{
  "d_mlp": 768,
  "bias": "all",
  "init_std_qkv": 0.0274,
  "init_std_o": 0.00538,
  "init_std_up": 0.0274,
  "grad_clip": 0.5,
  "schedule": "wsd",
  "train_tokens": 423400000
}
Each number is 500 + 40 x the weight over its row's rms, rounded and kept within 0 to 999. Layers, rows and columns count from 0. Numbers have three digits each. The size before them is the row's rms in percent of the matrix's.

# q: layer 9 attention query, 192x192, rms 0.0796, rows 96-127, columns 0-191
# k: layer 9 attention key, 192x192, rms 0.08, rows 96-127, columns 0-191
# v: layer 9 attention value, 192x192, rms 0.0711, rows 64-67, columns 0-191
# o: layer 9 attention output (transposed), 192x192, rms 0.383, rows 64-67, columns 0-191
q96 087:537464526589477523469604509482490558517445456532555489440435483487554574537548464540506495481501511522489488466487513477457524547536593521512471523512494550483551529474525532459511558579538464476502547455541496467501470500593483516571458484408486465559505448518547512465563523524459551484499462563545539460456459525477510469476454495420590511508527440547448459450460475559571532527465458515496472440473464478533519502495527474475551563485462535458457515547491549491485491486580515601414497466472519486501487459503528555537509491510500456544522532506523456484574424474484517553
k96 076:524486546461495510498465353492448546488506513533532491479535472469553487542483532503494528446483521431496486505532468453510475473509498434445482462469547547447469537502611510484516484499548528467568451491491392544504505474518557537477579504497545509536573532524475546554560532490468453543550446513559489468420491430508573438515504539471563534519507494535538465505494554486481467475476514492481531520510496525524483563487535461470571478524448551532530442500506525436498552513418514572523528563517452505537483522477519514513564451462598473539507569534482564466562508494425449510
q97 083:457455483472453481488520586558502451470533449445494514452499566579549437473455446510560461554466532449524507492603532519550445523523474502484443448526533482529457483536517510560499504526551526560467461517439535463413539461472518472461491484404552516535521532439495488502431497538503533554454549523459549489505521477469464524489459479563498492512507443490530434437521503440483501540562573471433552438427463514487530467543545472464482478506534437563513455452557500574533519476512523546514461518498477479529467542491508546420470505490430530443518491482512475474411544545540491474
k97 073:531513501525529531491550447487447518531581493519489555445453469498426507499583481511532489460539470497543464458475464492467522503456532507483449602447491494546577495510430549423498533496441477548543521512476532532532495538539462545516481540504500494437559489508448448461591483474498561395505460458480515523444493449538500464521443476537544467564457551503534521517462533508505509507508494452458481524473547420568492467463469579611480445464505502471460502389533503504492506518509484575490583505499481448441506443589442475492516509512552457473504534490459522451470547461523497532
q98 080:485459545569567507470594476443484505450462500556546473473459550520522613532578477505497433533493450535531528486433546568469533541525514511492537490502532453517534519531477515481490536522510443427550561400518485501467499469495510433541480465446470468472525518497431573505477530544481592492487438520525532482480501500453537557498477470506526462553525495474445477459422500516584471557474474560535473475475477501534445501546482433498429573454491526452443457513589501480504519453545504530440530452467559471444457516471516515517502511449565535524527480529560450558477484550499475505
k98 081:503548488552470466498448519498458513522541492462520489597532467446531487516504552460484504456525486463446474479415468509493496510478580445501493444466521482483435493519557466457521569481580466533525429556448482514394464471547486557540483464461500476588484486485493506476528544424481545555505460528550488454510443520523424524498542434452542557465477396501507472495526472520422489526447466505517527516536449494478433485502523509461609490483453448439469494491420440505458530490480482478547506516512393486480501471486510506487550473524513508526453511445525492469545529560410441454
q99 092:505472460472461483533465407469492488512465497435452551477513421548478428452421488430507547415510510465552463553548524532564516545555479433507464493488496551482461461536478491461491484402509590486471400497445480490519547485481570534465526533514511507545419533562516445500495467535534366563518530501471503479439471477449527458536501518495487479476470527502548520553517531542439445480511471499436553567525545452496470438522556519476530482541471486502509456462503519570439515504455508438506530469474486509507525468578504512505494453517522479485453553424483504528525464461534540453
k99 075:566487510443462482523490559480534561466583582554522464442480427519518527502552560537472499410443471440500501472499460536442493481501511463521489485495476481553484550480464489494474504506504585490519482549407527525459509435509521500491495474523534451489535451483489501519504489426483449498505471612525455468508433526523477461498535528515525495508513510461465577476511480541493594592574514552514545481462484589503514524497478555487489582445532516475480500388497558473513456564487474508436555491522467514531463490415443444556410524494493501554481491480478440545477477489442495534
q100 108:519541536505449517508531540437559462460516545514520472447498513492476552453483469517466528533532522531381541506441439463474530457500555501481558493499500490489471546463463538497454466463463542497469490417425525506548560539438444500490525399565494477444550509456463531441515493418490476553544559476507533522470544473551494460524521481503560491522463514490486486520512469465513452496463518457563453491532426474513366561507489454443530511448468531452494469501470463525491473535514519478583419481442521481538486459493464480490512545533532437560447503475536511529483433392466460558
k100 084:447504536512520492569499580520541540506591514553498462546459479438471564499556468488493493535544496536495490522467502419523512541555541485499525514480493437452500461482485464530527548475577566492464495425490585473568525476446532479537561550491459493471480494568587444558528516459499558544536449481501470503495440507499501515527508496459450490470524486478502508455487507554532500510413439548443525531487412497524459507494452499464544545467519509452532537424483482523494508507508536506610427469463507522517399553493484534477466545504567464575537538509516536445590451543525555540
q101 108:444475489459553471473512478532461510408493493563458520547519580529416476553466537508506517467498493474525524431584537463464491445488519545516479509489499524566535481569483478533464512560520473528421491501532472526462465504454499504541444459538514536499495440490437484493527586481473467505447475477467504534422488494538562510507485468551520504499502541498480395469511495475546442484398484456503505554503530476526514487495509522500420441507507505441450477556545529406530516453513525583468587494539492453454490467519570401515557450469513488491586518449480439517491591560524512487
k101 093:523580389520518414505451582499421511517555428508556481507538562468472441518530585543539471453487523483533560464481470462463468440542483472512469443481432505498484465498529516517547541460530516523503461533531406435532460500470508502433453490537530524516468569504600372432429528490527502460502505486552507473492524509504555494533486496460455540448524519540486458512471490495544538487528497481536530574477540543481457468457535473441560544541550464464462559518453453531476487494530495486544482552492511517482489502531550580501474502506489453481534479462491561505481527500543399526
q102 114:491493456485569510530494471507487516473416382484544518480519510519576411488510535462560426500443534470526491430539566530541551452468482496575450416502519445516525479607543521468512518533538448577542496548474448508493466452497511465542481479401482465497485485521509533480477541554550549450475510487450523515528458506509472457469486463504455490489506432488479513504486522520521468453443527551499553521489598517529498442537525484501497480585512504519489484503563482527522482504503449499452589517550506519474495560510550502488536538530472462481556523478481416499456607571517506408
k102 085:494517421488533499498480561491489454526578459502552547523490531529532494498594531494513491533492488507490491486485499438417463480555465456446478448473504496478496478512476509506537535471474493474419550467599438426548480442527490505458520503494518439510534487495568455519497536497533450513586549491529511494538589459527582513459484549532436518523549506520585515491532489404521533492580529548487533466501452629487571527454537531510501451466520463595489492465555536482473425482571474525487537512529556481509500480451459519512519481498471464555564449500524587498517564489544497468
q103 090:580499455427525550514469467486515433553470428456513486447518569504528407517495549492482529473483468500533480477457523511521502531489520439490490446471523488477570477552502517587469519484435523525501494524571531523483439419511508495518446500454535465545515494542552509489501506515496450501522506541510508502517483531495572484529488523433465449538499545504549553520548415526418485491572431540435487477485504543510403491532498510515432471529475531546489559567475543478470566491507546542437589523476403482452517558516551489503440462444427512456501508478497507477504407530456582452
k103 104:536480544488491516500529527507535545523521570502576503581484434484528527549496507487482571566427563511630446511573516489502541499527604497535495483545532482453544488491492507495504439497548547478510521507483538527518497512481503463555513532460459511429432600459501501514487517419587438507527499481516479504529437457459520499539539511470484435537531493518462547504523457538549421512570488543478570463490523442550506475487470471450515511517485539530588429497465471477528546469558510486472456478426470526584506490458456415515511491486477540544519515581550532514530439534497548511
q104 100:450531399514546431542515579525497510476508475468507532534532509512428495409541604506455559510549555470475478519484485488482460534519478510473522495482511490423458477529486473511443430408466521490471474487469455503501501497504514521495580468534510483579524450545526506496542538463452423533525533560569526507475487529491526456558488561471515507562481570534552498541552522495426439453501500512574521493545485554433410523521521556426549467501470471414505477540464456541505389574524488477517459518473501473485519492522522487476494477438567483496504506543547563489533422497478515518
k104 079:511480506512407529471487497481501519533492635487540551452459466454554543539480480524480541513468492514506530477531525543572558515507593477489457520515519454464558542507564455579474466540492488498512562490527520478518465551550583542529474465532436488480503490472470536498478493462493545394521525574506456488534511498465510484535532524523502476555494497480504563581519483466513556565502508571558497524527474450514487497542426565492465533492501522508480493449370490515582568492542490556451509498429491466441509495569519482544469483477535482473420467561517490503414428477508488548
q105 110:448464553522618518536452452510500499480483500501470488451514534500482484475419576481528441546514523537485527552493529574537519437489555561494453501450472530532485457502523520500479502529607450548536494494555469475564462434480603459495497474486501474572528574537560490447469462529562557470481488431489572524504470535537496558501519470510480447520485509445463449537479435484559524492493437494433488525471504493595448459552524448502459443519492513465492493625531488449457525485506509502527535518468502483427455506548524513486471411481488553457479475528461493462516467425511511471
k105 091:410559523480516450525601468427495444456483500512473489471482461529565436540512507467479526468446469530539499513587484469476582553424489504456481504504555479514520566547508482475470512486516484521523437481452525537497534555536479486490467503570453536396504540487474529467517485521514433467522565563569554576519534474448470477460535462444436528565449574447508525516498521493423500544515559471457507475496465535478490499485449427505508559496513460433443477482467494541505621485448482521487536543515420459532535463453486533460548480507464492485515520491451428550507476531468484515
q106 081:489586497437549479571464533458502525478550534447452521489518495452431379452426460555474480494580519516526511611531530492506487508499484591462552513536492486513523527474471548503519515462531451490519475418493504505552424469467499489511511450528485515554520466486495516453508543519496483503506469493504526559522515612493543466515459510512466528499486580449472457541490456439496561476510478480487477554509421468474481433528500522519492497485466425495479514501465432528582446506552471472476515434482498513517605487481549429527551411500522515512427520409492505571480502479506496566
k106 109:530452537499486481492515500487522528522494401527494427478529518527443523469484522538559454450483477442400544473455486529439488434513516507495480485493462520570444520469529530518561546545527526576517490496459419496462533498498593550479518451528528601509513523541522445444468468489435569496491507489468495510430508505477479537495450530481504520466524494560533477495451517461569550542460525487564554530507542502484523464480523501511470514443552476457450483484520550481509513503498403497412543467567509456416468439570555549497532470580506435531587540424440452496489475481475476465
q107 095:490472553521466574505464461457487493614449483494471539535494449518542489452454567490538540444503538499502472504426458530544511570430508463560464512498507498562554546474448445440501526567516534530474542539377455437517520491509538491450516521464508459536505474537511533510452428538555515460528487479537514471536501453437525481485466506543460503501460465530486524528462498492582507457566427484435519468442514495553489517498521425554509480536524505515505362414540546495443503468439422464452470503496460443533481481493507537522440475490530529523507518476551522488446492444451461512
k107 092:509579485465433529472499536510523523516428625566563494527492453508510462562465548464546513497490503514511460461493499529540453524516568406424535441539534483439534515430527494489550394494486480465518436484447498517498538494578448492473537488510498507594542518529471544536541515475503544565476438469522462517486573393435492503484537544452559510534533533493502476540532491519559495482539459488598523433495532504512528528591451537496499474493461622475573483507550490516490523520526552485472516482475512520498517491497500491496447524536514511487489498491567507438546431520461516497
q108 087:574501472491499540491533468484557521556507489517478525516424496510462507434480490497392500480501539546522511546475510518490530477501504492446483517478600460444435487476500499492530488486471518446501491443521509451438502458524487500513469569525469495546455572533570555504504515445453439499580505607499533474514530559601540489464520501546543503512561549516556578499440523570507481482557497533459534513523498473468577482518507533430524496486458437519532386498489472506415475462489583512472561436464575498530531453566446483519473524466558461476442478510492465514558476450478498453
k108 089:560472439506466536468422483516444441478500515500457491460534553495531486499509528534544455484445455529513551496431428474556472478499510501475441470505513457463626540533494478491530473480483476484533468468469496519481517470424465453532540420500583456563554438540493522464509562474587478508460454448581442358507436457521479513540475543540531491462470540497491456534558535550447512562443499486553525502462474479504413552569539499520449535475471549525522523469479506498474458531528535501578483525461442484532514512511460462488519481546558578494472489475528528494513473558522463497
q109 098:493458546555543534476551432533444560484422520424538470469499506479517521499429467524509497556474521483503532492522511475502529508443593498506475538439566552498497494516519438504432501555523540481438476457496578587518527497450549471520432483551425506559525534520468562461520476486522569517525472505510514518499432386491517525487510514576421463477509528503410550446475515539590491509511488536517410539490508426511535520506533525465497487489525526461522484521525502443532580502493527517538488611464531468539419536493474504502494550518485516543567534569486504506455524512536426514
k109 094:453534483467435479482568476518522561486578494529567504586465470526456559531472491472488587482515506516526435429441480524584531525484494558554474530568512478520484468457510506539450470481463491428494625491549488513509470575541523508550528605484511496540522493461548489567559493514535474530464499516507495527565531525431469452433550467496496505548489495437429564519495513568479520554504470464488488467509453518494520499515496559416491420508504463541515515574478498465524531492457528546504475485478441535529529514449496522485464504421494464492540400582563497455499466481537478494
q110 089:467553480500415458450503488461518530472577525585521543453438475508530532495483489444500526462514504481492455456514511534454526526484460469488514502496530510486419544503516563498547505431478509532565478480426449520487516468557498543447478535581515481432450491456506500478469501502472531490521540611476498464515464526581508506512460523517471445436540514471501541439503442515500498514422580423444559477531583496506566561469415476501535591500543502498458488466533502530554564512524479522468513478497418536490503500553470455439503530572408465506503501540462440496473496612480513503
k110 097:472426477491549510500490528580511461489523537514573535535420501506494478417606555476524479513572494436491510497487466429551475537529461505472497472520462525456521412449540480563442499572504461519485557511445424483490508490497512516556553514551556484479476480520531518473503493510568515445419434514480530462592424511487530487398536440506472474478562487453521528402548519515509506433475488492462436508482520522491488498457538532531472446477483479532517510487441498517569505469473491571470460550503452477444476491526536343502520498521518532499527525476497476520509542448502498460
q111 097:536449469509567510456441435446465468432483474444531453503569502490498523479466438446495509521455499495439534519521442465471537374531522526535489518465396506465492442528596504487507468554430464448442456497545579520469480464572457509481441465517460479556472489531506470492521461498511554463480471519455545437528524500471514487493504512436508469545512577489465495569465473530562465509563499496495447478545532467483533418490522525524464534533484582581563524497496457510491531437480506504454479457479506493404575528435465537515559534543583481527515477453485535468506495492524480471
k111 103:505487482480461572503539538435516457505438454484532478488414494595458493496483488488544496544518455579524489427480505465567541538461543486535585535513498433499488491541448466543501514467500457436419603456509464441493513480498539476466527407490519534484472578493507437535537481510510463507521530484512444556545511487521483539525498507565538498533492487523529533552495607381464442496474496484493517476509466490437475518556496504441457435497487504560485490462526498478582473522522561430421483500495610523551546492498490551560533574513529511546514528549519520515491554506506523515
q112 109:537534541564512468543578456504491518504481409522494504476436461548557500511486448522524551538530484537487462553418523479504475567481456487562513436532504448524450506484483462453492454525519475497518489493584460542487450566545463456467502493538533478507524547477531513490454421491508506489439535458423475555556482440471457461421467500503537485504486422510468530525498486529584516527516537536511469466413465550452486549476525480477522553476507508538470527593549504493481438544481490508602418476515574526546520479414500528505449567444515560542577451568470490510485533541514528493
k112 098:478535503507519500465528547468509405490503513502536477471457537460493549490523494479470501547493532504499525485549475484465507493534476485542441539518497524516490462508493452534476511458479517495466560484499508512505535565522492521534490442527471517564441530481547565510486502526555555491443464422527525432578476482581485556540497374503477498461533493474439450459536482561509555564475512491521522484443558437517462423454457463478505463457459523526580584523507517501448509529517510591488442566533444510493526541456478606515457501479510506452422390542529617499577536536506502476
q113 095:456477453549558471446463501488509501578532487573551522559494518517477521471528487511483538455501512429450449478491512534427520495507532582451488495489549523421506510475487442495442512418485478429458516585493466465473463455567442524549464476489481527584461511542485489524512559446523451537487501556516444502507497494443527457503435561514487462557521536533517602528457497519532433556502486484523424486503513484548513487530562573567470467403509473530523471534515453449588478426526447505409506504495484435508446509449546531573513493510475463496462499520501496521473422496454537479
k113 093:514475446499524488520557550490521449452561464518496504593493523499557519484458512470487507565504510525579487546463515462403478498573552478570508501540520446453501512524535485541457460517441501573597503504382449484463509447413487516524554529495530380477467487514406437559496516464517494431487471563558491484527541534491552547481431521476491554497566488410537482552466488502503524550521535531514537490570477499501497462529463517541558504484471520482521535436505465476470571450477488562459582446499460523522532517520523507502502491478485463536474492491558495446519508528422479497
q114 077:483527488492517436578560495553501508444523455486461488549516498511529505468494424482483460528485494538495536472548514506427503432537483552454484497533453531505414409504498590546481445490449496457551449534493427568485526519459483513444511449565514530458583485503476548426472488541420490494423547480437515524493519520523466549524506478473491519429516555475553465594505551476461479430460501462487529447555504538524419483497448503495492513501506460473449558578436528507466481575494484486535514439558467591513559513529498494452503492586508493482532422499495463507536492441513524533
k114 112:518479510558502521490483544442498472514526488481467540430510436467463463484543520524500484554594536508464579509454517465454563447435516484518550493440474490528495491512482502537528548456512535509486505525483530459498492487442490492562528471510528556500501505470452410503513473433516505457473506492431483495417502516536490519652434511524569506519481530513530400527477557487546469500430483470499504486489509469444455503505453491543467509489513472453462472514492494487540456631530512419416549478463532490581524408540474459488515436535576515467550610468475521489529491538473487479
q115 099:581500514516529498537508476464513480493496499562475562538505493532471470504436526513430448531563515511503576573503527451460498499496493474467619504466510509489459499498451598553466430462504500468593524470489540507523472489490545460544482487495475580476492512495459549500495509512548543489446508465563516511495515582519476553546494502525554574530546473531546526516530556499538526453554402525485480471493502469480465454507437476495518478534531560452524505487484505478526480551544496506450438457528529481421568479473492417479430362432555519475477475452424501488462436484541517567
k115 100:486529517540481528538494511570528485507445468486474456558434528449474513486525532538541527426468473500498542434499484488445440509415504518540548489477477425527501566520444505457521498557482555448509477535570464520481473521489494492460490515460494528506554519518521460507575525461455520479538478484552543463498543477479462507518505435487487519377433536508556457594509506518508523512537490450591492572480456539483572460515523498511509485529484491507500455435442470469519466474486518491459503471600555510493532418558452537461426525502565514457487542562497626473528424497449435549
q116 104:421443413483534530516465493477532491524573484508518497497473525476488481481530459479434531471479575553465494493528535479431468533558462463507449508536552499444544465502452506453510479413429508460506515519514513546514534544497500546503533511440416483525596499431478550569501507456512505513561507540459512552492533488462493467543452535457472481588461531527524510566510588476515444481549419499561466531526505504539429518541471493555386472480489596440487516458493517521395485516542497498496476525459462426493550504576514529514453471518486489482483572534472543471452445473465517506
k116 105:484596427516496481484507511553595471484443457553555567557494556482509469525490485522527536469462500500504494606547552487499499419466529571481499508459558492488449456446460484494464494463448471505421442511512562523527505492489484457470412485476485574527505504505491621453508538478441451486502532506523468533566500534577521534503537533478548500534530538576498544494501422500509516487501500505491507468569481511497475520504481503458516561519466509548534520538476548428550488440420507503530483452559488561502500439484513505524463453538535479432424500452434505541610441508491518456
q117 110:409502462482473522523479467471522558558535476525547557529548518486480435455509517522467467532425433455461542466426458536503474496544542469531474500556557437448481497477473585480505470482427448539525494532520495513509567447471538522468546457393525518548585474561508509452553561497477497506489504539449513393472521471452543496526470538577499489520464501505428573548466474474406490464450452474518528463503488500490548521520471521559495469503463544482544502485462507477508525576533545465526541461473495467503526478575531450432501449569576454503455569488515453501466468469524461493
k117 107:505547521514619518428514510585535561481497513481501474533491465398484518521538547478477455490438545436539451466527487511458450501515555507555548543417528549474530467509554511499544508564535546567477522525548494545555432480473523460500456537494459515521493429522495561510524422541495533527515504518538506547454444509513547477456507492469419507489527503502471504477457459572459569525520502512501478506489505431548514483391523497486495507481529464408400485427537531497465457471501462545488560531517453483520469592480512546514500446443471453430525533500488503498533526562429462473
q118 095:530489506538390558500500575470537499659523479528516496521461418460451486477510544520518445460486475532520521495473520489507432513524491515473484469429498501550525516534548472519629528484490518515474532454507479476450416483495482475506475541467522493452468566481545462554490484482524495424523491502517429521488467523414508498566483509503486511479496456473480542521512538567439589568504467563510483488535405505482548478510476465494461491436484528504513543429530493462475458403476547512512469479478581475469512586541451518530476450521549488494514495602490557469488517511445505458
k118 103:542485507497562477483456506522490504442538520550455485501488501473575479526425506525484551445526492521548446519509563431475531571611495468470510516563442477447500450429491503500519470476490443389461433587530498516490454527506575537472458427465494526551567548482500463448460486522535536510525561487512541503584520506516527481550499456397508572504507566477492491521492466521476434498506464493485535507543503522485510511473540515593524505514466480562475468512453526572472500509450439522494479534533489531556486496564443496495486460500470475450395478427478500480596563524488463482
q119 101:537465449478476535532498462520438514518527551492504488513455535461460569559474510474500521520462460614529472573503506536515464468535556535501504535527511450516537464446434490535521496546520437373515482449480493429506477530485503522489473472528439473478430480522495554498509494533490482423499529570494507454462516519464497543551513507589461486531490569507544455576508534473471479476568492507455542513585451500496554437463439526497382569473513578514485503564502430472513469472480452563495534532444555431442508464514456462481488503524556566542425520510503529508492456507446539520
k119 098:469436510488544477458516459551475426527512499488483454510455500501504483501569528551494520498449514514504507481519468545545492492470479432452512496563560506516446522474447472486527472487481512598436485420534454449525454441529487463476525480512474544443590560475495439356494538475492495473520481472595488456481490575577460485534481458525487511520542528547541478509496506499504522511569525545495483526436565485515553531532443599474476551553423378547529526564469546539498502525544534498611483491495502479468465560546462528472535494504505467476485504477455525505487564528493465486
q120 105:487535462511503485503459425455512546524551439535530525586548449563482551512532548503464479476516419532530523488516461488488490474453523448497510594511534538564447466460487512420509554516444457528544451443512537505529556510551532538507541475581475486530563478508508529445496473454428493512491495591578446480527516544486514511421466474563437528503535507517491465518520533544475515552502464470461524494507480437504473509543518502433476520432473389598510546448450482437435471447493477493488518471545464507491511480397471531452525448468521440525504469476485507509501480536501454599
k120 098:471517506489534490407517497487481521544565518578530548474479513502458514507438553501525536467457477468421502520522514507492499474506454518502437522487520534504490493528475481525511531431459497508443554517496506556451566490450548471525406494451582474555572504501484500508505552495528487563499524466493534543516518554470519518575486481445500479491507502474517538507505390534477533594473518454533494528530551502451535513561473564507480471438512548448544439545464551488522507468506473458453432476516534526449451391473539621486526495554438423547469432402469500576459501517533521473
q121 119:479474481490562540491488514485511468503434433519506504516497551458468444496592548467516585522458552449564539516535496483502461570539510490546505476488610541394425405552443497469454474455580483480499490500559504483444538555530552529448510491441469543591561493511514525519534534439477483572495458405495514609467603489515460558494502511500463510534442486508520467514529499478476457429542466504573550491540453570485524505584474491497473504498528499471507484489471443521493453487507465456514442485497492483466501492474482510462496433476513511539499517504490515526432469552529528460
k121 099:492531411521506524524567535473539462443499455525496563606478495473462558456496492531512438460478471594504539476538481432566531438453493478544507532524503468472542559480482479463494494485435513515482507502523532536634484482497450502445502508507433531460576500483476520429528460496524527534552479590486535450411518519474443466458499484537499543533436496536561455526496538519562560489488535532457451447460529553522493551452503510506571481550577504496536522473530450548451470542500543507626534477489508490527535488461510537512437561510551478510492527500529547479467558484490453516
q122 096:484516491434610490484453494447502479520525446512493482483489535535457505520484504499603484546432512509500472552527527524553473521476491550609527427554473439568525465476512499505526528501510473539480472438566475533539482454516518586475442484484514468499508481448542398396505444500557603531564479444479477549502468496576473487521543497471451445487423521477453449497505565450498487508508496509512466533479453504541519471494471506481481490552527583553498536524529473497556573478507496542581509506536464505492501535495561584541479480505535468553447508469472534507457590482460536437
k122 100:447443492487410583535502446512486486494476465465441552522434531523433464496583520516464535481566507462514525493554467510544552537440555526473491503508462470515499524549481474499465518498513486493484510518484595510460513527454485502554436466518396525479505505529429533536539520493438477497522463475490514514435469477450542550518574453510525579554448493463538517566559555544484470522560455502417445515489520449538392435538517514469512510482495482501480536481488462554503448477542556562498503432427493466519505527548432510461427521515540618449537456505536478513477490537476516526
q123 113:502513499456474447470520606513555567471455495567499519594607540514500463533545485547480527495484525524508414518490399565451515528454553468485496576474543516512494550494474457456471454463452504464469557527612513446533553522572540482434520514489456532467459522474482513528498470454525463491504448503516473386420524521433512509522508510546532499513495550569505550518487510537511446473510494498548539469460455473481477465513531522476513510437521496490581468452462512480528487574536544454465488466474455458465489487522496460439470445511482459386493515499476519537488446467450441488
k123 091:466539465562492504582498484463508539485560569482477486554462442495557536436512543472467420469527436468455520458477485435509476536533483490483447399465561520515485502467493515539461539516491535499567406535457413435446506565499512514503530504524519547478610542476497445542509525449453551518466482551542480528480519498486502515444483479477499526495509454513482455543555518474575516479498522436553472514511523525493471590530575482538536411510490521550435492556543518482427517507509397451475542518428555454496541492527500484527530494476516516533587532510500518446440543523454471478
q124 095:495596457466463468460461559540426487497589444436538483494494560525529432494495563470539519430536429494544465432532526511428526490538477519546507526546542571493521465571508502507479545456447528472466530511450498527553553523442507516460564466488545529470457529474532412496441544450573550527504502492462527484513519445492494521596484502462505521465513551512475577571518537515534524538475503505452500486519521524502526485499496560512491462485481519510467527482456513445452475516543464507448554435517444487522512413516560532563455409490539463498524480473492503513586527380466481517
k124 112:488442473533560516528573446530462573469462481544596479522504525461422541527519452481493519486461510510440491529517453519477442489508451493536484515412495538559413543498479438557574490462516461563477538516430403450573529469495540516455503551482493512487524512490578498538495550469438560560537507524534515550508543500514543443436501486471431485485530449504478505525516522500528484465536500459497599575549565493495538485446483501463564477566485485475493474431512522457459542542476512563528578579514461503472483477494537508575499492542523450471543484487456518453516537562494438503
q125 084:431500514459464582510458549539548581530464516463445518530491550436514516458526494525458542485535414550534525467450504461516454570473520504597516473519459515458475504477542475477511524505539514487544551541505438547579410553564531555410558554488515474538449516550494494541535477499495486476486533529552481510496453449516460551526507524450486511501510510522484506525486403490523469467483485451549550471482443574456443562530442431498551553475525521423511512528455512422477507479487471470585486487505520541566502516456554435428536497458513472527439527479531478445458484433502473483
k125 092:540548513461431448519520520459522496437445553575539515521574530440509443570521499481535504520482539392511423434536484565551503522457455479504480536532492524495503575494511557481501452501509468551526514432451456486506524505457533491487472490531502468450538478479488491494503568511456495490514520484399524530509500473498490515453497455533568434495446527452533536501500517536535504480484601509438436411505504479481573559546506439490485470575464528539460481498594495570567482486522458478426552474505429501540510527472475491539427491501432594545535469493500484552500531494475558545
q126 092:524502521481466482451517535506536501535529485629584487405521528513517471471554516513459453548545524450515484512522531492476467561541437546445499466455584512431499480493540516440508453486527489511503467461545454496603485489501457508503529504426498463463502543514513445515573482497540535506486509491466559477464519503505505522497478540473567547546538562465466575420507557476477535539514486512512468471485579538579400485492504559454533546466477494442469594554428466489474521421526582529525492444474459516527417493503546427484540456458497530502471470518530499529530434492483508474
k126 097:432526455481557488437523501502411435498500476481484523498570553440572539449506523474450521455463501485477456506527495543489611502473495485542500530443519562518477504602441474496535458461484505548524525580485473505537534452469565448487547524575480468431484463516516456496502557558449572520438465471464490465479494520500474525474465500512424464442540455471514513427525504597462515508479446483481469601482472521471515504507511550485509505456520447444510433528498530514467548522460562598553480544543477498485474557505544551461510500518469480496540537447493471463488498452386513521
q127 104:581492527468504486465448466502487512372518498474538449510480478470547445514458437484474413495510490457582510500498495488470568509505469466561514481542486523507509487512568519492532541580590539560505417426486493506575429454466500529520467524500452488520482498525482389522491507477491479499510534466504490534513481432520485485403505530544492517478535494553479493461454553475608476424558499523535506504447546531491586426519575522446505516541534475482461474466501478470500432479479446498472533518615477466479560535521521544439471502514500481477535526524495442510448512424535460487
k127 119:442481513468515539464467544512469544553489494438529447481503472452535543531482482496514504475478512473572448464497522534519553576499463501540515464476495477532544534433481613495446444536475438500491562554503528522491511510439539515559540459474506424498496478472502457427468494394549530551408397411477467451526386500544487509533482476502495453527515506483478551529537546514524559542506497491412523531571496478520509497515491475570557445526504501528489464491488459484503533464556512655481481483476439508528551500528504486523516455517512551480506522548436477457503487472533477557
v64 108:594424495439543513492474452573498509536533577525520448523513540535526518506531488523526506529470451505498525598543557495464411548570447531477463482511512479446531512480589456538532518535450506543528496477482569520469460459432375475585491507533518442547565530565490475443479526470505456515521504523525430496525502542533522501474437488522483538460529505499447527474491475482488510509450499531513496518512502447506589521491486492519552458452480473582490565479463436504605484515486502489396550512532522528454452566486532457468525450492520484494516495575542469544503553549537504456
o64 115:523495465525584517414471442491499523595515466519574481447471516492468472500541548521554438548486444454500482537462566529498475483511520514538527482566557509366578461571574484569551502531488443518524508484580501607472482422469466489520489444422514449454497466523582519484580545507501466496512500462502484557551527531466518541528475481506503527434496456448499475516421475515476472528495479601488522494555533507504573454474461479536469520499495524467513552543513465482492465432465484550508482447482542485500478555437529552431521499526446487507506524504551501487477519500488534449
v65 093:560490523468396514534472549521479535501450491544497440483523535538505506442396455476457544499423412488508482498499450515515533475482585496506572544467514469515469490506459586551470475462466450532519542490516459483540495453479498529430534498496503531497459545597467579516441499523495515530436474517419459518479510499463520503550508551536542503585505460520499539454419537541442503562489450488577497496518495486497506548528457502528446534453518489487492512577527516463551558511528570543543492446479503570495529490489536549465436490541459534550429519488497421547438504508585488448
o65 094:435499493543413403531471486495549554538529543580514520470533530487486583478506522492565501499481542497553515427459496516497473464447549479556519528468524546496505468487439430509474464469538529522565513463481462414584534511514527580422499497498463526516521527525463497519552538505448561553498445517498475425444471541591462470525527510518486548525500507504566508561453499498426456501551505531550539482538548508537572424535512481515479508448530563466466466489463526508530454498563494486496582464483487508524524453488507484518427418571472508463465605529540482516501448503472480563
v66 111:513551544487506492528524485480447498530437430473547587488465543539497533473495467495454453463486476482510478500584433506543552548489424471447432477528467527530476494469469437500494543540435427474482463448490482544443458527438475497576544515515520485526437477534496534405433496451513497549479520518460514491426551534524551507498567462474454495516512517451542529562548462476540448524518522490591532470497570520514574432493525455546434565513486528483523504508578529471446502485526465448520426552579593529480545502504446446493562469520508549520447472519498482505509511581479513520
o66 111:502427503537494501541469426480460499471364516471449475437485544453495507500494462472472533515502438567487545468505518498502611454444514560458471486501485455470507438466517449499488538531507459490566462517517521469487494534521464493583440488609533468589523521481477585400470514528471495470519519541478531537539507549538552482466507391486394454554531522456547491550468497472477515471483503455502546490522460534454494496492411452505441511508519513456508513530499522527498556541442509503501513455484509566485521535475421526474466626546494518484485517464514467523497515529500524451
v67 102:477515470492581562544457473524464438549478525505538532522525552449497498442513418490581500517469528530489518379507517539450429546482493544535514503463514477419544477458480457498469542547556471512499532466405593573511474487564504556488540500525498574493473594541488465481507484568524576541454439507460504521526434539552522519471457487570484526486532502562508508475535509495492548551489506483507482479454477516469417547472519533453516501460489542497462553558475576502442481512504505531494470462476455485493486406501486511497514430468494558487440462485450575474583550525527526525
o67 110:503559448519493460430421481473416482488536592442427510451456469495498522448488540528565536497433518461536565503525477483510466498550500542492536481484588569518439489572472496512483546433522542513508501538486530523464534488478483511502493503552578521534501552510453431501495474547519528484495517458546443437570500515479515459555555612470487513434469485522555503505507474493478496567513451491491512477424539561431415492507544525501531527503513494538539521569520511513444434519517527497527492508525530452479543432452470525464543423398531522447504463518468529535469483514530464601